{"num_hidden_layers": 18, "intermediate_size": 1280, "hidden_act": "xielu", "norm_place": "pre", "norm_eps": 1e-07, "positions": "rope", "rope_fraction": 1.0, "tie_word_embeddings": false, "beta2": 0.95, "lr_head": 0.00663, "decay_fraction": 0.84, "doc_mask": true, "train_tokens": 472000000, "dataset": "wikipedia_en"}
Each number is 500 + 25 x the weight over the matrix's rms, rounded and kept within 0 to 999. Layers, rows and columns count from 0. Numbers have three digits each.

# layer 13 MLP down (transposed), 1280x320, rms 0.0974, rows 91-177, columns 240-319
496466518497475517503499530513479523487493489522473481507461510508519517496536537522506480509510537487461480498523509474503506462512512529523458505506509458501525499516507530502511506489499516500516484528505523506543495506514528508525522499
518545483472521512494503483474474463514492493467517476469490490560518482485513543514483502508531539501508512518480544502548515513503504527475500499472480478497485494483537555520523531511522516470464510494482505501507484495468465442481456526
502541497528485497497524467487496474475511478503513491485517527483454494515482473467507535484487465487457495492497496526514450549485529466484488468525528495450507511480524449509494484521502530476441480502477479491450493505507489476491505519
508491523503503486495539464503524515472517498507528470499503488530511502497545492472486486541509463509512482501521495489519537510524516505498470508458513504500534499517498492491509478519518448506516485518517517522477535509482532497479479509
529504502539501476515507526445510525519487503501492519512492499470458471533497476483494556477484528485487539474481473430517506542481530486484476533490517487479534512496488554455509497526484501509484471489458508518436474536478469482484508497
509521511480516490481508514466534523497511517458519499528509500540574514453523527494436502558521460464491494532503531520516454464474531484541513459471534503512481469527537499501513544460505530543467489518478473469528491513480466490497552492
508534530462529502537509501545480524469505504503499476497479500471494535508504494451454522502496488548480500502503524504527492519516525479522496510486517532490503476505522526491507481504464526510549449516494521533470492517476521533492493472
485486463503520487488506510496513483493506536490503486523501509467476498512504501502492485458508465520521485506522488517498472493510522509512531448441508505503493516498514465468508515460508478465486481499493479538496488513498483493496500506
480537488474530484515519473511478503517505463517509543479504500470539559480560517497532491521473515508490516472468516556470481539490483525511472481504507504519509495488534458590447491539479542501470479522513519510537448504471492479481462535
503499520485490442503533501503492471432530483512484479543510485481503468509514496530519456477510518504507496554515481478480510489526512485527470511482548513515517509500489512446504476500460479486531426506523532529516512478487463524435487481
519492444510496516481487505516518482484516506496474478460482486475476490508515446476502506468467531498511467456481489459429503472507479521530532499495452528471495517537524513500467477544496433473493496473472539503465510505465477516514530526
505530540528525554530528471515514487491474517502517519491490519513504515466506484471474478507486542474541470468481512456525513522487522454474521506488474514485523502504515546495487468461520515515550493489518463497506466476540498567511550501
526471499513516477463462480509558523484488518496495520533515487488481457469522494506490446481559518511497526454491486468514517541458485487511484509515489509483496516493450479505498516511439513471494481491465524494487517504473489483460451456
533513470491520512534498508481513485470500469500510505489521467485577506470509536504465454470528490536528509481534507502485484498494508451513484519489550481529494506511515523485551493468511564524500554488499519521490494490508472495487508497
503524523526502483483503521507518483522497511489522517480480487540530511485518517532524501545484498515532489503475500548519524489492525453460447494519480507515526483503546462480526462477517497553518517483512464490481516512495448517472508491
497487453512498510486464514484504451502513480511543507471562487501441502495519533510486443499488480510526504532522468490525478514489458506533511523520532457502487515484491502491548566503494491489484506498484547524437484519454476514544520480
496499460537477492505514493510488478501541502467486527483520496502542502494509509526490544462494547506518520518524527470502548497477531496512507483475515498499507515499514506451496522520467502529474490520478480519506463495468508509522530510
486446485482480492458493448466471567481504500491462519455489505499506481506495498500533463473479506476574509515539488456512478436470495541481487517501483452509532508503504503472500511459508495481538514490491486489488497534475512491545499489
520541510478475518484525507513493495492544480485477503473547533482541488488471547544460485453469477528497488511515523504486490519500511525496469507482501509501518536482516483501506471481565505454498513502493519476503493470547479476444495517
495512480472519491554502488472495506451532527519530494484524502436461472457515523514470476496493507491468500471498516473508529541497548475431492504517478518453509476494467511480494509471492473494462475495499509491488507534504553512464520457
545445479457474507494508531490526492559523481509484471466475492500511483461494505472492471525461508536542527522438494440509515539506454508493499494529508461482511529527510521468489488499463508530507474506508498498467467500466497512474502536
522497452544521505520439482469507501464499528495510524518499481476492494525546509541472526531534505502458500510492489492488509456482512460455471534527520509486498499576502533496492475481521499488460535511526523506536461514509528509513454467
522503508496541482530514529488469490496509514499523482505462513504521560545483492517520485490490529488528468533495489518522524472505484455455491552483516511579504487484452532526507513478491496445514475516463525496495470486510469482550588530
473452504476478516505515443489498499463458526525477496490528520488463520497499495543511536516512483545535526485527503506544525477467484518478539496498539484487492497492504498515522474503533497499540523484534554487487488477509493493491514493
498470518479507456498491509501503496512521509509499496523477476509503532518477501534509518463512482473478459484521570498474518546466512476550502528457486512520538491475514482516537493470480513476492536504500505488504521516464471493492494503
479467492534494495498519542521513507491544485481470506504434516501432487487505481474509543551504474483499471511481472449518493503494500499507468502521510563508446504476546481495497514491510474516475478482503519500462504493474489533538533515
492516496506475529485471523543484522470520466513498444474481477471462492523509524522457554502518462448447523514528476455512489492477493474502485524514540510489474517469530506488460504493499506530508504483499515472450523481523554473493512502
493514497508475509541489482518515486478481468502476509504478492485487501540498465524508485453512507517489501507515453514489474542511476490573503458540528532490470489496516487513510490525499448511534484476553490489511507478495481523518513466
435474494513481456485495514456518504529528480504514493495514532503524518477500478435506499512539494516462541494542451523526538501491528482573514516473506535485491509504499524468501517515448490524473502520519501453486505514552482547556485521
530460478493481532479513435502488459501463487500524526521472506506468506478461490502527524537500503488441484511512491500469534518466521520502476519481472490506521511479501544514475505498502541504491506508483533503520543464504518467493478495
515505487484495526517465468482504493487479476513527468481531563490474494470513497464461499482558519524522492516514524482504509505500472498462501441515458516470454486539506503488501533493482509505528465514462549505479507522530516533486514494
532507495484494530471461468498493487484534543518464472475488470487505457541430512481514528438527562520484482521467518503496531487460500517483513530490515501504476495494516500507505504525519493485549547556506509466532481511493513540472543479
481511494493499497498480457479485469496473510463515528498520485479521481504480501485501460482491466498499496528513535500499512499492481480498451507470459518527466520485493515472523502508488462539517502513517537507503504468482497494478531490
466483469495561533467528482507497469455479550508530518492505496502520486472519476508518512479523509513457499521502459472474481536480513508526514522517507508482484539489520495499485483471508559526485490484502477512511520499477518505465515534
509498521513490521461494521576494487547485535519526471519470511478483509456466552486488526533530497504502518490488520543550487503477508495465550539494453504546522469534505491499523508477537506501512549493482507476504490534499528535521489537
504525490542494533495506481488512510504485516480513525448461507494524505499514472469497489514497518486522506507531493495469509505507471491468509507484530474513517463506516511460505511503507540492499469506463528476555473498529493504501461529
506513491484496516516503503495478503478500476480468492478525515495474483489533476500513556481505475511520524527499491498500464532466512499488488486495455499509486490493513516526503514476463492504518523512510521499508499489497504506544516542
538471515484489530475520482512487474457561520487520490498504466509527486557518502488503476484497517478529520530540495489506484561508480507496544482454499483499458493481541522484536526505513522494471540470468462474541464480484562501540524507
472480499476521478504483482489484494535527525487494491498483509502479529489508530552483547522540449527483470504523443529490508513474490519464559459492454539502471496469442489547531472538516480547453473501491511488536495482520447526489459538
474503497477524508536553497484515495503501485480523492503507500515480541519473474514521511483498507484528486514490506533488510530494498483507533506438478522509499504482538469542476488440497507494439527466470459470555487497509488484511522488
483462496472482521538509446475522488534493520476512524490499523550489522521468494493504509477502502547469517480495461532495530477476488478540491512470518506481510499454498527503482495509490521492482495555472494504531540503460503557503525501
514427478500514452525457476496495502529489508532528493520519510512544507531492511508495542492460476530490502438493474493486509486490501492487487501483494490512518469491500512488493518433509506478476515488485448548475522537511441504462499479
482464482511508509507477485544510492502520519482522521470515487492518525508508526504485483525488539494522488521487477471511523508531447506507514496477512499495484485484507503469496525485500524510476492546473503508530517528513484498471528478
510463442475503536479513470514492521514490514507525497505499489504530460518532489515416494495503497516545508473531492512486510463476463552495485510526488470529442500490468521553490461504520482462473508530499485526491495515498484455477524482
509505497454502497510484549521503495504514464499504515517500469526521508515466490527488505503437522530499463463499515489497506550496491523498468464533504515522541507459543523515497494489481514471486501534503486517547526498471487493502476502
526485513522540495513484520498492533490516548497491472457512497517483516510493509471480499490499469492438504524500487486528509472472506472485463498532515514486496470462498510516523487523514543503480498487502498509517470522442538478468513481
505500447512506469523525479475495488486520475473482535510518512455497498514474510520543488482497518526484518495513554496487490508486539502468547507511490467485458533542496514534538429514555438515510502501534521492492510559513503484440489476
496498483488485489499497525540482520500439530503497464471447503494472498501479510497487511500496503485514486514496476517467469532510501476470520552488491501508524467513472530527478502515539493505498517456501497504463529511481506557500451532
512493481543482540460504457493506505516466455513462488502483531488540496474534485507445457500498452517494526481531494495471528473528539536461483533549496515523453544513544467539533480535523485510483533473516473534477492496526545506504524470
534566515533472507540513530530517477504486488523492517520469489515531483500498488542506459479477474465504549524530516478500538525562484542503469492532518468531512509472499510480484509518508508522522498483514510554525522514524432512472544483
493493515501485483498521479525489506499511547484496503455456516509514552508482542515496560498466531492460522513501503491482474505508482451493483492466513481508523534518548494523529506486557514519492484507513499483504507515509459497468476528
495504480481504573490530510491523490514506517488518510484538508572509503476470522485531490546509485502491494496513493491494492491512509477534507528506522481533502516479483470501496492502490477498484467519516520467494548513490502498507489479
519499457485519504530520504516516452469490486465482486467526506522540514507500497537552450470529508546536490487512494532484506470464524534510504466465533490484508502506478525510464518521515483450529513539467487493477490488547492493518522509
473474552549517471550485496516544500490484517517512488541502498511562500497490504520493511538499502477493543519496490464534540451513514500510530552516487477532489529567460467484521535512510505497503503540523521508491503536499524548477516493
502451511519533542485554544475506444507478519523438461532500512482459498516477548505492472526495490476491483522525503505493470510550522551472447494492487505475538464497489484570534496508528480538496486498491544479485456496421496494497461486
466507543489463536459493447502490615518510526488454472521465488482508551512503519539512494488504483494525539491488478531462498526545481510524501502481442491455487521522528471546547527479479513463472471512496492477480527522476471522529516505
463520465487511472452536505517467485458547482501494516476520483521517498517521495579457508491496510495527538530531460513463495469533470529547523451490481531499460521485507508512490473484497506522494511459503465492564548512535546488493492517
508497456506538504503475516483435518524486500493455531514523491497490492496462520507522474519514503472530491509507509504485564511505550507549534501479456544497502484511508529450537480556515534491489509522479539481486522498494472564477501469
578522527527522471533513512551532479511502539526498499489489480530459457438545512463487459456507540525488514496466523490503546521511494447527456522502500521470512465505487489511531486522480538544486517510496473493553508484489476583539529522
476518503524514471482507517503506520496511505508448475521434475461476514532566555458507539542571518495515476557522475511459501511491504505506515481464508507499479488540528486512524528515506481505517513449426494461487460507490482532483530502
511485479502517522513513496521491523519515523515489522489526548502516514543500531518518475494506485475503488536526518515469487516513528513473497521458514484443502518476521505475515462479513509520481531472467505487512478534545491545517489454
527502463516501474467506480480525529461488449476537493483474529502476536455507497431464507530512523496475474487524477505515512498526532483501513462482514506489574492528488488486472470504480489490487498486498495502528474487513502495451525490
491565530475513469499501511500523526491491508488490507498509476508475500510535482461486505517511473507513521490507458512467514507525508501483480532493500475506493514476511525523498498490505482525492483479511538524489505485497513494498512503
500522550461502490464510498496496546529532522493445552494485515508542493514477473490489509491554439481482511531533463511495505527478499485500488551493504525533523486474520499505510472527482535511479528525524517501455504497459504523498536484
532484513497463452494479485505497511510504497481505533486543530478500469519499478484499514481511484494460499503535506528523499512492508472511503511484526505495470528522523495489498523495483487498440503442493499506492518493526487524483524527
496515475467490515517473494501524513527506442514538476485497552501499536525520500552477544484507468448497504536549499494505457536530522516497525505546499511473535517513470526504507502508491507489488443454531539505502471522486482513508456487
536496522465497494524517501511477495505531444535479506517473481508495523499463526499505483516520480501474501531488454538471546506509500503505541477531465489508529516505514509489551544507532472522496490546538530481530465474582507544556478493
497481527519551460512515549492524481516524537482484487526500484473505506516492517479535497515548487531505512481530465481478455496506485516525515462516504478503553473530530494446519475480486514499479492501506479534523523500502514493518537492
532509493504508509500502495550488497519493483540539478482534509492490490478524516490528463505477527517495464498529522496485519480524490484517454498467483509536506514476491528482510494496489481488524504488461483535478473496451540509468500546
488486525518515509533525521522501491528498485495497540488483523490486498537487498486492524516497550493433508469459460523494492535503530514463469511492528503470495493496484466531506453515497496502481481497492525540465500488487498519481471490
498495543452481506434510503514459480472473524458475507482511499506480467533511544468533558471509427504479451511499551494526520503522496487518481526497497469505495481514538525487492526491502510531548466463492540505490496465522473522517500522
525512495499501501518489498518495500503518511474475521539478503453514480481459505538474487493463553551448540474508501505488447529482520473517516573465502507488505504499493494439522514488484507472499483534507518527511472504512456522461515509
522446499534489489535471479547492451471479544516502484495541518462492514513456471453525527458513499531477518488542526550501501496471556504503556537485519532480492488540506482485519476552452504469539533469472496435463436489520485521504505489
476497464513475499526503507520550478484505494548463496505490484487489505497484498494508478502529527486544527461523501541534511496545501493505488526509516492491492501491526515496512508501508532495514475541513509522502484527506488526493468502
514510503524478494513462510486507487481472461462475505490538463494484472534506500491489492505482492464525498541488519522476513499550477470467473501507481503520466484477496481463521514517507532476473499504532491449498501475483470470513521485
516509505495522503520496463436506516514535453457511482516497508489495473493464525514460521462476476521496493470505510486485478497524502465528519504484496507487471501522472516535517524483444497513492484556498526492511545498472461521490462506
492474465483554506472517519469478484493491513504516499480469485496523512528499503487512484532486479507506474487461486522473539492515518506508480494499498494506474508506504501475550514516545464489491539515480552530497486482488515499519480495
462492467489532493511440507456489465450485534482516495517529496518479514543493476537534512501492514507488505464502501486502487523485510486483498507517478484497511487461479515513493523483507496500482506502521516511503530474513512513537532465
522504483502547457480500498499498493455503507499541472536506455499516491511481466476466440482522458518507486526463512482485525521515471501485478481508499524498487496479514497508524505482482512521470475510461515502500526491493522520472464510
492521507499507472456477527470507430480522537525470440511465506487529541442503515492500484454520549514494532494502481486511519521504475506562514462507466497511514507465503486509502491507520474511506496485486500484454483484529536498472518500
517455490517499477483529533489530518536489469499508489513550493546484480510474487490519491532491492466476514515463502498533498476483505502449495481514527552479480525453484541468571498497470498431488522484523491464505458474498447493495518471
537489520489498514512507470539520489509485484487497487506502526484523524511534502501504513496456524528506512518515501483487489537482473474533462508501454520522499510512501513520517502489480478504546511517505492488491448514513541570508499517
528497467500464467504489555501493512516481480470498513499495480508491492490519510461498491482514503543556463531490542505482447502511469477534515507530507550460517525497489493514524493483484506516489485451506489518486520500549492506538481527
518453503514488469494479522513514501475490486510510478530549471542501513505476506487498548520504457514466508496512454544514527530492489476460492507479505503472504472473489566492512485466477471518493497473486533526505493497511496481491493489
531537480467515533525463595481455489499512528492520460503490483463464513510481467494505517505486496471522437521477456471491499521492512482516480538539498528475507475488493488487516492473485584533549492558533500480481472511507512471455448468
508496521477513505450523452514477470519510484510489488498522508499488468491508512447496501436508426455512487495510551493494497499429496494464523537525485504468509471518466503523514473492500535506523508467478507528503492522532485546482514516
511513460556525495483487490508525465475506545474502498525464539485544508499490516500513514463507506494469472491537517490485485490485503509497537550493532492532542528482538480494521478520493498531474541486468487493408525546493547487481489492
# layer 13 MLP up, 1280x320, rms 0.105, rows 92-177, columns 240-319
530523546481468518518517512465524532506489467497456559512544452498480523483470501512504462505495492456497504488525513512532492519466471464498476461494500491499439459492461497546518510478443523495499502471469466506464472479433541476467487468
490473502524466493503509452481506528474489478482530506518488473492529490498500468523521493491518459485512513494466508533488526531523481529488530472498480535496500474470487527508493506537515510509553491529479512520515510466463492526501506490
506507505524498468479475549512477485474491505445493514468468510521479533525450467522512521494496509479487456510479441492509477469554528463464483499499530470462466499538520484534488499507504501544500519487511485491489485489481489518507503524
511490495486466495481455473505508497488484468481502480499440541502453528507521488526503519509489463486521479520486493521513536459472479508480495512481488443504523459525469494498434509473493500490464515522559514505526473507491462476449488491
535538516488485510488477496522464540471506524497514474482497531550437512459445518476539551536458437477552539515507461482497489499486492540460525491482489450459469488460488492495537514542583498509455534501468501454506491522503515502486535500
546492495497501481510461486517527559516533534477493549509469463520473495459489540504503511542486508478526519557467534465538455513515499512487526511503474473528510479503493515504486520476508526504467475546492533490493535457465481487558515485
498520498477445496484521539478499483519477459483481502510517539500441515481476518498519474532533499488501508527512514548498505469508439504505512487525473457450463548507448491516465492473483496521519484483457481511491441503499497461499509478
502511506502503501516525484502471510515511497456505504510505467531487495497501499504480503495509504478494521515472511525467488493471495542522506469498475455486505495479467510491471511535502526516485496517494508504483536479484522485524495517
467504503512484513476494488505496546498510511485490467502506499490492525534495498522512471511497508491499510504492459524522499517490509507495511510501463473489461506481509478526496515518528520504444531490515474481503501495480472499523481478
521523516471482482500504497505516513451498494489483487474470517475534481451493473485547484554494481474526475495427500494495479470489525528504497516445453512507503549498436454511539472501546458506507484505423460500466509501513485470466518533
505515518481494552522500517479519514511443487488463518518514524527531481531448508547510509499456486443530499531492502482445486501451456483462534457506531506536490469534449490514479543524484521497471549492490504465510475469512507485502508509
475460501486492499502508524519484528484496484507503505493496503488486500503465516500568550511493516478524521515465432495453509537490494540498469493509459483498532469525488518494510518477513474507540539529543514526519535474469510534505517557
509524488511504493552527530521525483515468487507460537521510497464468483518469529506481492500510507509520550510476479482556480470489501487514496485511461491511467512531467479480443504477490573539486536521553472448497454500458442443527472520
495566510480467532520420483504526512474511474485457486483527500531497498485458499505528513505531550488496511481479500486465483511485503518536564480516505471495519502532499501497526519492446492490467517527550502497503507514442513496490499472
507457497479514475529473532489478509494509472505486496537546487531506515496469515507507457484500497485533476501513521506515444504473517447487547509479462502479522480491491504467527484485526485541462515526480492483512488468496445475491478535
523560490507445518505482482532547514497460558534433508477483477525484467506491489499507536477499502467535501494479535487475506534525481509483435491486500521481540508523452474476496498523483555490515514535530501503493489520460506457494550476
511511499472486503508488515471541492532508517480518499484479548500493506500482451503495494520510480496461483520445514524496471531526504506457505487495501502467476521520463482505455443534502499503525498466497499495451521486476480511461516507
505485504512520463493527574535488501540518478537496522481503497506462513529480529515507539502474482493488550519467458507543538551469505525462506509441503488471533491492478490525499463490493510482487561501486456543474510490512487509499521546
517508532455462496470438511513525567518517464464507548562498499516484517490504508476504493525544512476547521525514416507515492479485511508520511494498466446503544479476501512515511499497476527518494503505534513471464528528492536517540510516
490527463505491518503496500490545503518466503522510508486498473519521459522477486518501488459530485478541491546474520496490494498519491453449524463528531491481481547530451498490508461464493483522473511477476465490510480499492459490516498503
553566559418516554478461508553475497568519441463482481491505498538517547506482524512504529523518536528503501521481483509454493460506457483503476506507471477521471523449471468488528487515517523498473520516444498522518481517517500484504535517
517471516542519482505457520517498519511501527498451518532494508514512517524453501493542518492494506487576531517486506471520475457465509546503541533539530507495498506526450511459460531496528487525517518533510469508520512518469530479478503511
511473473484496470479534502483496490528484473475478503478471473483469472531495493546568506544503521442489509556491497490484503489505494465456531488505515441529453479519487509502510525493542470481495510511508474516527478522498526518483513485
488505549501478557469485502495480534509509510492520494500502503495518544453478488543510448531492504493493460519473515498479479500478499580496463516474465470476494484475435457490497489525486521543466548498497474516461493505516497529538457498
501483539435521518469452525549562481513533487459473509533515509458497440493495446528493537482517489532519510478506504498512488492502487519504535521478481495478513534471495526502444495511453476559528505516536472502492504473510496474517479520
495531538438482460530459484497497511515512486471460475506489452510481500474420539514526503516517500488530523463488534546477452469480494517551503468529500465493493485527461530531536472477486510531518494492505497473489512512503508523497468477
522524518545463448514512480524577553499485528424472496541506506469453497468487502528507497493502511495525489518491537497477485494527427518506457498508467516481483471508484498494473535476526559517482511478517492460495501524499496479512456510
479512535503516459478451477488449485495458468473433469459489526518506525471494506507469547447491477507566465509448498517470504462511465504515498544491483458514508517512457519571486473489549518534480531514448500494491524518469494511494510501
502546524525504476447500552521522513518478500477500514481514496496521468473521526492515503543493436503509475535477494479510471452468461470517563473468496476511502479535467513531497508484488508476462499494515481471497467471516486475541481508
498530495500507532506539512488539529523481529462466521500504479493459478475504483481493495481557475478548485483458511469518523501533488516524472478498498504481512512548478529474463505552528493482497486518508471518502484499518530478534491517
490470515493491523473489485527487520521509443471505518511499496480517519491522498527457515516532458506508528527515468529499508471506494524490556482512507498446533483484491531494459512484476532505460461489508495473470503539507513512503491466
511497487520499480513471507519512489529522515499511469541521497499482499499479516531523493574527500496467485509458518501535486561506498537458487466519457498482514452530484534513485482503508550501507508481515530503487492501504507493523459506
472527496519477492480528519512503481494474493479499555538515474464497497498502514558465527535494477484489467506512528545507517501497463506514479511462485531517491511516477495491515482515454489499511490550494455500505461477467489504478509495
481546567505459520489516499572490548531475531503502504481471527435533553513480510531552520559534475472513520499466492517481438553446458499486548514452503490499490492536490532517482476555501504490483540463511461496457483525458512467477506556
490541492479483536472513482487493494535467505521498475501502469482483522496513527521483468503508500501535513492520510508468459475493521502486491452463511523461488490518498474515485519500480547542513508506514480466519498534483463460465478481
502501495483508461484465545532489512499528542474491549522499466505469504480471544481510513532513478483515481508516465488443543516477512517513541511518519512480551509487497510495485495530504523528482529472498505472480454488492512505479497519
555470466488496490512491477496525513506497499472484567478471465521504519565492503483491480477525486509498510450474470491455504489527520558483513456506478469493515512489470510544508496508518546528512555527487499541470523474478540493532502501
489480528463485488500450521497476489562479483458522558525498480488453489488456486582537478517514470507503521522499488473495464505476467558522544478440458470495521498508475526503499447501481524509514504498523499479450520499507464507514475475
476486516520489497517481495494485528515504515498480547523469470464488517466508516536515480536464495516500506501504473504522531461509469496493520494464522444486495504553440526487467484481508480525489554520516449533496511508476487473531541553
468521486533563512516469549490488490468473499504451495478517476532517510520522464524480521498509511520506496528506485523503453528529509496473496522475497553531494574519490492491476492479487514530451499489509502453498488488527499493554498500
516502503517480511412461488478460488519478495451442481530516473489504478489522527492457529473469486487508530545515454523481458488469474535485510522477520517493498491496482525499463520501468539493489533458485496511482502500535539495590484534
506471518502495508514515479535502512543442462511483521465543517463508467505501501512508508515506501492479542524493498505537484507505478496469509493488553458515466505497488483520479526496485521474469529532507495496458494532535482498554466490
486481492542500508494508532484491473472467475504490506490539450563491479497481536485531526504491524502511464504456495477516486451496493464451522499463482482518475503520523489496481500522475515481523516523484513484511521482469495440484487511
508496483507524474466465510487478476514544501501530497530537496491480472483468485552524476555514496494476490546449523503498459528523492532444525529502448449512505453514447490467540478496483497535494507529483520490509479510489466491479485502
515505489447509509506526541500483498513544469522482506519495492490489521540474524501508470489543486486547441469480441470485506473555492479505540474508500512478464491523502495522488496548505505473521476466460473513525470472471498488495521517
520481444498549496487470512484533485505497478509496500485455470473491482502457487522522489483547471496502499515508499483534541521524480476514518485521484537478461501526497514469455464479460513489501558476503466497535475508501518493537513501
540480466458545512525523494493501507479489518540495528482550515507487494483482498499478476498469539481487502442521513525496484497507515520486482463503522485475486542503502502474526459524473504489452476471493504518516492501510526481491489457
545493451531486487478495471472514517519498493494443524485488494506512493495492487509499479543463481501479528482512495477483532484469492548472523487530472535442456477510488512514480503543489507550489535467472507506474537515501523495496548477
496514514538511524475532479468487482475509488481529488514476485514489512479469530516497483528530485431494529449522498520471489507488470474482504509510465477473549528502476456506506514489460503440488484476501480548438453511447493457480467499
527520530486515464477518481546455459486534496483487524487493527538505532503522453485462509522545499460439498507493476503547444512527509548506460469474450461494530479507448477497484466518507529509483508514520516538493499499522524514511502509
480484488488540504495491481548502503509515551485506530513498530505470517468498523496478497521458484514525494486515512509550493510509534504495497533488497486508465502509491538507504544495460509491466508485524467494501463520471478501515480502
525468453530445529538495468504498499483496489492471508476496525522489506503497487520528542509512514508513475540535515493530477506464499502524522516535477500493472513507485506475508563515495541483462508494481496472478490536503494472507458440
492496490551473493488440555488471530516493508494469509495449517521493530508439539482531501512479519495545528501531478475520496481543527567511483512504531483521469519523471511542485536444469548489517493511516474497560449515506499493508480547
500542498509456522505497503501537510537499477471490489512451510462498529477518525551526493520514511500512512488556503500491503527474454485490520483464467500477521497568489543502488533493540515524483504514494472512500525510535476505524453578
477512545549447519501488467522569502521504516495497535508459505536515505486549544517488498524517490481487467493497493486441480473530530507525449493510537495509503540533527460482474507525459526490513519495488447534516484536505517524482509485
538455485474492486480489512534496448510518512484482486509490543512496463481519529525524531507509493490497519486522462580460464514527479555490518509541463546519460505528480508464466476521511535557483497497467471487539517507537529485504530507
481487473476522490551477504531519471496508467489504475489446497488470503487495482551550548483486496498477481512459505492455534509529470525508462468495464514494476527461503505532505479495528479552477505510463481511500482559493461500484476459
480530469496496557525527530510482521509504463481523537539500511477497556530462489537492502483527509464540530517477444546513503510495504470500506467491522511536464533491489491543469529513539505484506498474481464500481448484488496450538505484
497513517493496505504586479505503535459512466497449504509455502552522517527498543502497543516508511484522506514507505493502482475553491526490497440438490513511547497558458500489444522525523523541495501450491425518528522505523501469523485531
484519495546423466508419506511480555512526515478470476493548480498465473463470496471505487527498506467521487499465537533537485493480507499476508527473501489452496473509464507502519535500515520486491503486491486485508496534490485526524529530
524497491537467535497512474511515509501490494487527505476521510508510457485538508528486479467449459483528525483498509502498517513508513494479513492470494513458485512490507545515502506472508499504491531487560547491498510550505483532511515484
492519521530472478516497511479478505512503528502488503496494471506521495492486476520524464470481505488490543514528528508533486518476499496481505492474498456487505534524482490473483481523498512456535507487495464496490502497502473480478506495
492452488475524478531498491488486534544512520507497503487488494490478507462494481494522522506519469524491521524484501470460468483442487535469554539442500483511536486467468500490495517517541495518472487544524521451485502524462506449514481509
488486491501512495501476529530492493493513473510532510481494500502505496523523474504510535522479545498546487470497489474471504467531499560498487517522513505538491458480501463541485480500494499503537485522516503510492516509472507467513474493
543495513489503472500505519510502474471500525525466518491456477507492480499490478473517499465516453486493468549483480497451524466504503536480500491490484512515513492498497529474541442485530473505504502546521517539513515509496528509496509539
492500565507466495535512505485484488494500482473459533505534509427468494510481522509512530491523489449526462542469521484472511462519439458505486503481476502503517509512504492507530481520521510487532502538486521466515474496534456450500465477
498479532472514485501451526529522502526519509492500496534540511506511490508468467500545487519485523511495492491498519477503479513541468485468538477543464514489479521517471535479506472497522494491487518495498483505487500509496495473468503500
502511500523495473477500551516459505520468509494494485450515505476524478495466482547501486518541467484549484487506456507532471524478532543477522503513533509519455486492478484504479484544491515525500481506510537475505488476517486510489488474
490493502481474496437502479503481517488490500496503481515501521541497503437528497479518480502536450481565491516520521453500480490454482490491527493493464495526508514524484529467508528475497518546517508499513472501508475520495523468539519487
536490504455499500510469514507520566492506491496493469565466503525476512445500488535542500524543496507515486508464511447482477431484499536523512516517468522537498498493493511508505466506526449543462523504501493524437444501482471491519486479
482489518483498543472476484493522533520533479503518488456484481513488501487521481554493517480508489494562495510538472457451488493451492520504507530468523526516491475486485507488496486514472535456491496559522486465495493508485472484516515454
523492508483467477523464507484479550517463441432499477474480512504493517490459465533567506548521514492543498466427492500511502486497484512490486520434511495499526518545482531517523538472485518493537527480472479501463496529542492488465488504
494538534479497520472506504483462544517497555492490540504478515508534505502453482476489486505511500477523477520496487539497489465475511534510530502477488460505498491498507490475524487501495501548484506482480483504489504495462491499494528476
476521463532504534509503546541459518496491466535502488494510474469511489477495460487456527511488510459519480497482492516509496480462479534469469485527433503487467507483474483491500497569476535494473515507517505493469476497454438509511470498
522525514499495487519486499517456493543486501507472471483484514495501466531455467464546530523482535487482503500507486496520444504540497516508506515500483524526493545493485485532500526535459511478481491491554493505511486501491477464540497489
534502548526475501520518493513525512526465480517494535480507497523486505539489459484513513498526501464491514533525508513531504514495487523449496498533470466475510493542482507466492521513466506513495467464523462499546485484493501500478468477
477481470554498517521483564490501506484451509477506445479528497486521501481504467557557500500480537457496495503464474511491481514499498494478483511508476462482512422544516490525508510479550521516536515546522502484523485461483454496500507495
506506517509498493475548507475482501520442542493431501547491500503455479460474509458513484488522480485587511501515521554525499522488488526451520507508479486498515480515460473512498520489486462509488508518541461493524474510515518476471488510
490498481474490454457524525522502484496541498467451520503503490469498491456520556505517526519497532491549491489478474485497514506482464449518531479493463509511498522514498497460552479482514533512469487529476466499464508502493504480481525554
492543459479449505500501513505523519479493482555469495491542527534496490486483496518520528498483468484513509478479455476526516445525458522501465487526490502516465496514516516512530505445499476542528545533474496481517511513468477477535521515
505464480516529498480495508458487519514511524490460510490534511509490498526463501490527535511501505491485541503473486532496454489513524518497526463489518491498499488513499500481513466517514517531482496523484506456525444458502462509513491487
481508531504499511512496440534490526535488551487471493473515522451536498516513512513521492520493453464527544472497492491536471462448506525496492505485483497507478479503506481499525498490498497530486560482552482513450461522460548482474495503
484508505459467465472487491514516458542492510476461535452491440467496530521530485542492519492505511507490510469481473480502487476494500521490494503512491469485484502493486508488510481501506502554514522475505535532454484480497509488503512468
475538494510499524535506548494486510527497522477456538514480514508505485497482542563457540478501532467500551502477470541507503547506488443523469496518544558488480548514483491488469478520501501504510512459505537467515464490487529400483458464
535538501562502488513537494527487508469531515489471476461470476492506555478470507504495548511529461478530459561474513448475465490510490508516500506474510439481539466502441470525500476529492495486485552492501497490500523542465493486447536578
534516490498476476555559563502486494534491510503507541515541504477499496525447485484487499541515510533500462514535517504480513497491518497484494530513493504451504495500497531449501433463453522489444511489513500523491493542514505500452468459